config = dict(
    n_layer=9,
    norm_eps=1e-05,
    positions='learned',
    tie_embeddings=True,
    extras=['capped logits'],
    optimizer='muon',
    beta1=0.95,
    warmup_steps=200,
    schedule='wsd',
    decay_shape='cos',
    seq_len=768,
)
Each number is 50 + 15 x the weight over its row's rms, rounded and kept within 0 to 99. Layers, rows and columns count from 0. The size before them is the row's rms in percent of the matrix's.

# layer 2 MLP up, 1536x192, rms 0.149, rows 956-964, columns 0-191
094:37 19 45 64 51 46 63 35 25 51 54 53 66 60 67 66 57 36 31 66 25 64 39 43 57 43 32 59 46 30 50 67 40 37 47 48 38 62 41 55 46 41 20 58 54 41 37 58 53 56 61 42 46 93 65 68 23 45 60 13 25 54 83 61 74 41 47 41 72 62 46 56 66 53 52 47 54 45 43 39 57 41 40 72 50 47 74 55 25 53 36 49 45 41 61 92 48 55 42 63 55 55 76 71 51 43 13 47 27 83 61 48 70 39 63 36 48 60 30 36 54 37 45 51 69 56 48 44 50 52 54 38 45 61 58 58 35 42 31 65 06 59 15 62 46 75 61 49 74 60 45 57 43 83 50 46 52 40 48 39 51 29 58 61 22 81 44 58 59 68 47 45 68 48 46 68 57 41 65 31 44 27 49 57 36 34 68 29 36 60 80 57
047:16 75 37 51 45 45 54 51 76 46 48 70 45 55 52 41 82 38 57 57 21 66 39 58 44 99 65 64 04 30 54 71 51 51 47 52 16 20 50 37 56 35 45 38 61 87 59 62 54 30 67 51 46 66 62 84 72 75 32 48 48 46 15 73 55 54 17 55 30 42 59 54 22 51 49 29 69 41 64 55 78 56 47 58 64 51 30 38 41 47 46 66 66 31 59 51 17 48 42 23 42 48 57 56 70 13 50 74 56 38 45 42 63 59 51 62 46 32 60 60 42 46 43 28 38 56 52 60 54 63 44 38 54 39 40 58 39 39 65 43 56 55 55 25 60 56 61 57 71 29 61 58 69 48 46 69 38 33 31 67 44 30 50 70 55 35 50 55 45 40 42 46 37 25 39 48 40 53 51 61 50 59 53 63 30 53 62 49 52 45 60 41
130:93 50 52 60 41 35 43 73 53 64 49 41 48 42 34 48 52 60 92 55 52 51 41 67 63 58 64 07 42 44 16 50 53 34 17 48 35 55 63 42 31 47 38 44 39 48 40 59 61 59 69 39 30 76 56 36 54 54 56 56 66 39 58 40 62 46 37 41 54 55 50 84 60 44 54 30 52 65 45 45 36 78 46 06 47 42 55 48 99 57 70 36 51 25 45 54 42 39 59 36 90 57 43 43 51 64 48 37 44 66 41 32 46 54 43 40 61 50 48 64 75 50 65 69 56 33 52 49 43 46 55 46 26 39 37 26 24 45 43 36 55 50 57 45 46 50 37 78 60 39 33 87 48 48 66 48 80 38 50 73 54 71 56 67 26 71 53 52 59 57 51 61 33 57 45 68 76 47 45 43 40 61 54 55 34 43 24 59 53 69 17 37
117:11 53 36 67 61 37 44 31 58 34 32 50 63 78 75 24 63 19 31 51 60 33 71 79 40 55 67 52 70 47 67 57 56 44 66 56 23 67 75 51 48 48 36 56 85 44 37 52 24 37 63 36 71 46 34 66 43 41 60 70 55 44 37 63 47 28 49 48 63 48 18 70 21 38 71 45 32 59 58 31 62 52 48 52 09 43 37 84 72 58 66 68 58 65 40 65 54 37 77 42 43 46 38 56 55 34 21 67 34 55 68 72 51 56 49 50 38 46 56 49 33 59 51 68 63 70 55 47 47 65 46 58 65 51 39 29 70 44 55 32 63 62 50 43 31 47 39 41 36 38 55 46 71 48 57 54 62 86 60 20 54 60 28 55 50 49 75 57 31 39 49 54 25 28 60 49 61 43 63 45 59 36 39 62 46 22 51 45 45 33 67 29
100:34 82 48 75 48 88 79 30 71 79 53 44 48 53 51 66 11 56 51 58 60 53 67 58 36 35 39 53 34 38 59 49 24 38 62 48 43 15 19 91 38 46 47 77 40 52 26 25 45 62 41 83 69 39 43 55 24 67 52 45 49 40 59 58 46 40 51 47 64 29 46 55 62 21 53 79 37 36 57 43 45 63 31 54 49 32 40 83 13 27 52 48 57 41 47 55 55 46 61 58 33 29 39 65 53 70 58 33 85 53 44 44 66 57 62 64 26 45 76 45 57 42 46 46 33 40 81 68 43 45 70 42 38 49 54 53 33 56 54 37 53 50 75 57 41 70 40 50 58 55 71 26 61 46 43 65 30 53 43 36 64 35 31 39 44 57 55 43 50 55 28 49 41 55 59 49 55 60 68 40 50 31 61 46 41 60 35 54 63 38 64 20
157:50 48 51 60 51 49 65 92 41 20 12 67 36 71 51 59 64 55 82 22 92 57 52 34 52 48 77 19 39 44 60 59 64 53 27 71 55 27 45 65 68 45 47 56 64 33 34 33 40 51 18 50 24 41 74 44 41 52 60 52 41 49 67 46 26 42 44 47 62 61 56 50 56 29 52 41 58 60 53 80 46 45 58 39 71 53 47 62 50 46 36 50 33 38 35 78 38 69 30 60 55 43 56 50 81 41 61 41 60 41 49 50 22 61 53 53 43 54 48 60 56 68 68 16 27 48 42 26 65 42 40 74 58 62 34 19 54 26 48 23 45 55 57 48 59 64 39 83 60 68 39 68 56 46 36 67 52 62 63 59 48 37 38 66 35 55 42 48 65 40 50 53 28 49 71 42 59 27 69 52 58 28 51 64 43 58 54 70 49 20 25 62
111:38 63 51 45 46 66 40 39 62 54 51 54 32 59 48 54 42 51 52 48 72 57 80 86 47 46 46 75 18 36 56 52 28 55 56 34 60 34 42 86 63 52 46 70 54 57 32 13 43 39 60 42 46 48 42 66 80 71 65 30 24 31 41 55 60 64 58 43 53 43 38 24 53 48 39 25 44 65 14 26 52 56 68 48 41 70 55 44 74 60 70 74 70 67 59 71 53 58 57 75 43 44 62 38 36 49 56 61 47 71 54 46 19 00 52 66 41 31 27 59 38 35 48 66 32 48 39 20 59 58 50 48 31 47 47 53 42 69 52 53 75 33 30 75 62 42 36 67 57 42 40 45 47 73 30 73 23 45 46 40 45 67 50 46 53 59 39 62 63 53 67 40 39 57 30 54 40 58 35 91 52 28 41 45 58 57 45 55 37 44 46 32
119:45 44 34 72 48 33 79 71 48 51 30 44 19 40 78 38 80 46 63 50 37 43 79 44 61 52 64 47 50 54 67 31 58 78 39 47 50 32 52 42 55 52 25 32 61 50 61 53 33 56 41 42 23 28 40 35 49 33 48 47 30 31 63 62 55 45 48 40 54 42 42 46 50 36 50 34 65 56 58 46 61 56 37 45 45 43 47 62 48 56 49 36 21 58 21 58 63 94 43 50 48 54 58 29 54 53 76 54 10 43 24 29 52 72 54 72 46 33 59 56 38 67 43 49 55 68 22 72 18 69 57 94 58 70 51 78 76 32 21 38 47 59 49 42 60 38 59 56 36 41 41 53 70 47 44 50 94 32 50 41 51 47 71 90 31 58 56 41 39 25 64 29 50 57 36 56 51 56 36 55 49 68 49 49 52 53 47 71 46 37 55 56
052:62 34 31 77 29 41 53 85 14 74 48 54 40 44 52 53 27 55 41 21 79 55 43 29 66 47 37 54 37 34 49 54 55 60 55 61 40 69 29 31 62 46 46 37 65 76 51 56 46 12 19 60 46 43 37 59 44 69 44 79 65 58 40 34 56 30 43 61 34 63 48 51 62 67 80 44 61 49 48 48 60 65 43 45 56 70 38 29 31 48 40 49 51 59 47 82 20 42 45 45 37 37 84 57 46 75 14 45 61 41 47 54 45 44 43 45 53 52 58 38 42 40 38 49 54 64 65 40 56 73 62 38 60 52 61 83 66 61 30 71 38 60 40 29 40 74 45 44 49 46 46 69 24 65 81 76 58 60 27 47 70 39 49 57 31 48 55 49 92 37 71 60 52 33 56 51 21 36 46 48 44 38 37 50 69 69 43 40 62 57 55 62
# layer 2 MLP down (transposed), 1536x192, rms 0.154, rows 956-963, columns 0-191
121:16 41 24 56 44 46 36 30 47 52 36 41 40 50 55 70 58 30 48 55 35 77 55 55 55 47 38 50 70 35 54 85 68 55 30 51 41 67 56 42 27 62 72 42 44 45 60 71 67 47 33 54 48 62 55 62 51 49 58 63 23 75 70 41 51 43 54 32 46 75 61 37 50 63 28 70 51 57 50 38 71 51 52 53 21 55 29 64 54 41 32 34 65 29 49 69 30 48 61 60 59 36 82 49 61 49 51 67 44 33 43 89 78 43 54 53 52 68 35 31 23 27 36 45 39 43 45 47 46 40 40 30 37 79 87 60 84 24 48 40 58 40 31 61 40 52 78 85 64 36 39 70 58 49 72 56 26 47 44 43 43 53 25 62 25 35 34 49 55 33 65 48 56 34 73 66 51 37 52 61 56 67 47 60 61 29 64 22 44 51 46 34
054:40 20 69 39 33 72 62 65 59 43 38 43 70 62 65 68 63 32 36 42 58 14 47 54 70 52 47 36 43 55 73 53 62 40 94 44 42 31 31 89 69 67 39 60 20 59 53 73 51 79 53 83 40 34 94 52 64 34 46 47 28 66 34 33 56 25 68 33 29 09 56 54 65 58 58 63 16 48 41 53 47 42 48 38 49 25 35 49 61 43 62 49 35 42 52 61 38 49 74 35 46 49 59 31 31 52 22 57 63 43 45 53 55 23 46 42 46 36 69 36 51 56 47 31 68 58 42 61 66 52 47 63 45 34 53 62 54 37 52 57 43 68 31 45 45 73 67 36 34 59 45 48 62 60 36 21 51 46 57 52 31 60 59 47 30 63 44 49 29 66 33 32 63 33 68 61 54 56 46 55 63 38 22 61 60 61 71 51 53 70 60 46
125:35 29 59 59 52 34 59 39 58 50 66 67 13 28 69 34 45 42 38 60 51 39 71 27 63 79 39 59 42 42 57 53 29 63 49 61 48 55 43 51 07 54 52 67 75 55 45 59 41 44 50 41 56 69 35 53 68 58 57 72 67 48 72 55 40 17 42 77 47 57 19 60 53 35 56 30 47 72 43 34 75 53 47 41 53 35 49 42 46 44 49 33 70 46 31 35 27 47 36 44 83 60 56 80 29 61 65 25 59 38 48 49 78 32 36 28 43 59 76 43 52 68 45 47 46 57 53 45 29 68 64 51 57 60 46 44 57 76 70 39 42 27 55 41 87 46 23 59 64 41 41 85 24 09 63 68 47 45 44 66 47 74 49 35 38 42 75 58 62 40 69 58 48 31 60 53 56 58 69 32 51 60 57 58 38 32 44 56 34 43 38 65
115:53 42 58 66 66 35 44 63 54 27 40 83 41 42 29 46 45 53 53 43 49 63 58 45 70 36 68 44 58 63 76 38 53 35 71 44 44 58 70 40 75 67 46 46 69 54 43 42 38 42 46 37 41 22 54 32 44 68 78 55 57 35 66 09 64 56 74 62 32 54 33 67 67 36 37 29 54 73 14 23 40 52 77 38 42 32 28 61 83 38 42 12 45 33 60 49 31 38 41 40 36 52 65 46 59 28 41 78 39 31 43 53 22 36 70 51 71 57 54 67 50 63 77 07 40 72 63 28 56 51 56 71 38 72 30 47 53 40 47 50 54 40 57 51 51 31 64 41 46 45 70 57 74 39 57 72 62 37 51 46 50 75 44 39 44 46 42 48 43 63 50 33 64 68 36 51 56 56 66 69 48 19 43 64 42 71 57 53 44 66 52 66
091:27 59 41 42 47 66 81 23 67 58 56 26 45 65 71 44 33 57 55 75 69 29 20 47 40 63 29 68 56 35 30 49 40 50 52 45 47 58 36 37 44 48 57 63 50 57 72 35 49 77 70 27 74 57 40 65 45 36 49 55 78 66 61 42 44 55 51 59 43 36 51 38 35 39 50 22 31 49 48 50 34 47 21 30 53 59 33 42 91 37 53 45 29 35 31 50 31 43 56 65 77 60 44 73 65 48 58 66 50 40 67 55 55 68 76 48 48 64 59 57 89 79 33 34 50 18 65 25 53 40 50 51 61 52 69 43 53 51 56 72 48 37 41 68 39 46 41 45 44 50 62 54 61 29 45 49 25 35 55 30 63 60 40 75 37 61 25 31 82 44 59 41 66 51 41 73 29 62 60 55 47 61 49 47 37 53 25 43 78 56 26 18
164:71 53 52 43 49 61 61 54 50 56 33 52 40 24 56 61 34 56 62 39 40 36 52 85 24 53 53 28 53 35 21 42 27 46 71 62 41 57 63 49 54 75 50 32 71 71 61 75 33 39 53 62 63 26 48 48 57 64 56 49 45 81 43 47 52 45 40 40 45 40 55 25 66 44 43 45 70 21 49 42 34 47 45 58 36 27 54 42 31 61 57 81 74 53 90 62 40 49 55 21 24 32 41 51 45 42 50 57 36 47 52 42 58 27 48 68 41 64 33 36 48 41 69 45 45 40 52 50 39 89 35 48 78 85 30 47 60 42 42 54 30 32 25 22 79 42 57 81 65 57 48 95 58 45 31 40 48 49 60 31 56 36 58 43 25 72 48 54 63 64 60 45 24 38 53 65 49 64 57 57 64 57 59 66 32 72 29 54 57 51 53 78
102:57 42 38 79 57 67 27 48 44 54 65 30 50 51 36 64 47 34 43 59 52 34 49 52 12 75 60 48 37 46 53 60 30 54 69 79 59 70 46 65 58 72 58 35 55 63 54 51 27 52 45 29 72 66 70 62 51 34 43 42 48 69 79 79 78 59 51 64 20 55 49 42 26 55 75 48 36 64 52 54 55 72 44 31 62 43 69 67 53 31 45 69 51 49 68 51 51 54 49 55 33 54 68 49 63 41 39 57 51 51 49 25 25 53 26 40 53 37 45 43 66 40 39 57 52 69 52 39 64 56 33 69 40 48 43 66 60 47 41 60 41 26 80 53 64 25 50 46 53 74 44 53 66 74 47 21 25 45 50 37 52 59 35 70 21 61 40 80 68 34 26 36 23 54 51 22 28 37 33 25 82 54 63 50 16 28 45 49 43 60 65 21
130:42 51 30 55 48 44 49 72 43 59 82 58 51 41 63 54 50 78 53 29 60 43 65 34 65 57 62 39 51 33 29 28 67 50 44 53 51 54 33 59 66 38 43 52 81 22 31 48 33 38 64 24 58 52 27 53 43 77 66 32 53 44 45 54 50 22 60 49 57 45 42 52 46 62 84 76 48 70 59 82 45 43 61 29 60 52 45 45 78 59 48 48 52 29 65 51 50 51 67 74 59 48 23 58 48 42 51 30 61 37 48 63 17 75 49 43 47 44 49 30 53 66 46 23 63 37 23 61 30 76 39 53 78 65 64 45 28 39 24 52 80 60 45 28 32 68 62 56 57 18 32 37 63 45 44 48 18 42 33 27 60 40 41 37 55 67 40 40 67 66 32 46 62 66 40 58 51 80 37 63 59 70 19 50 63 67 54 40 34 76 60 36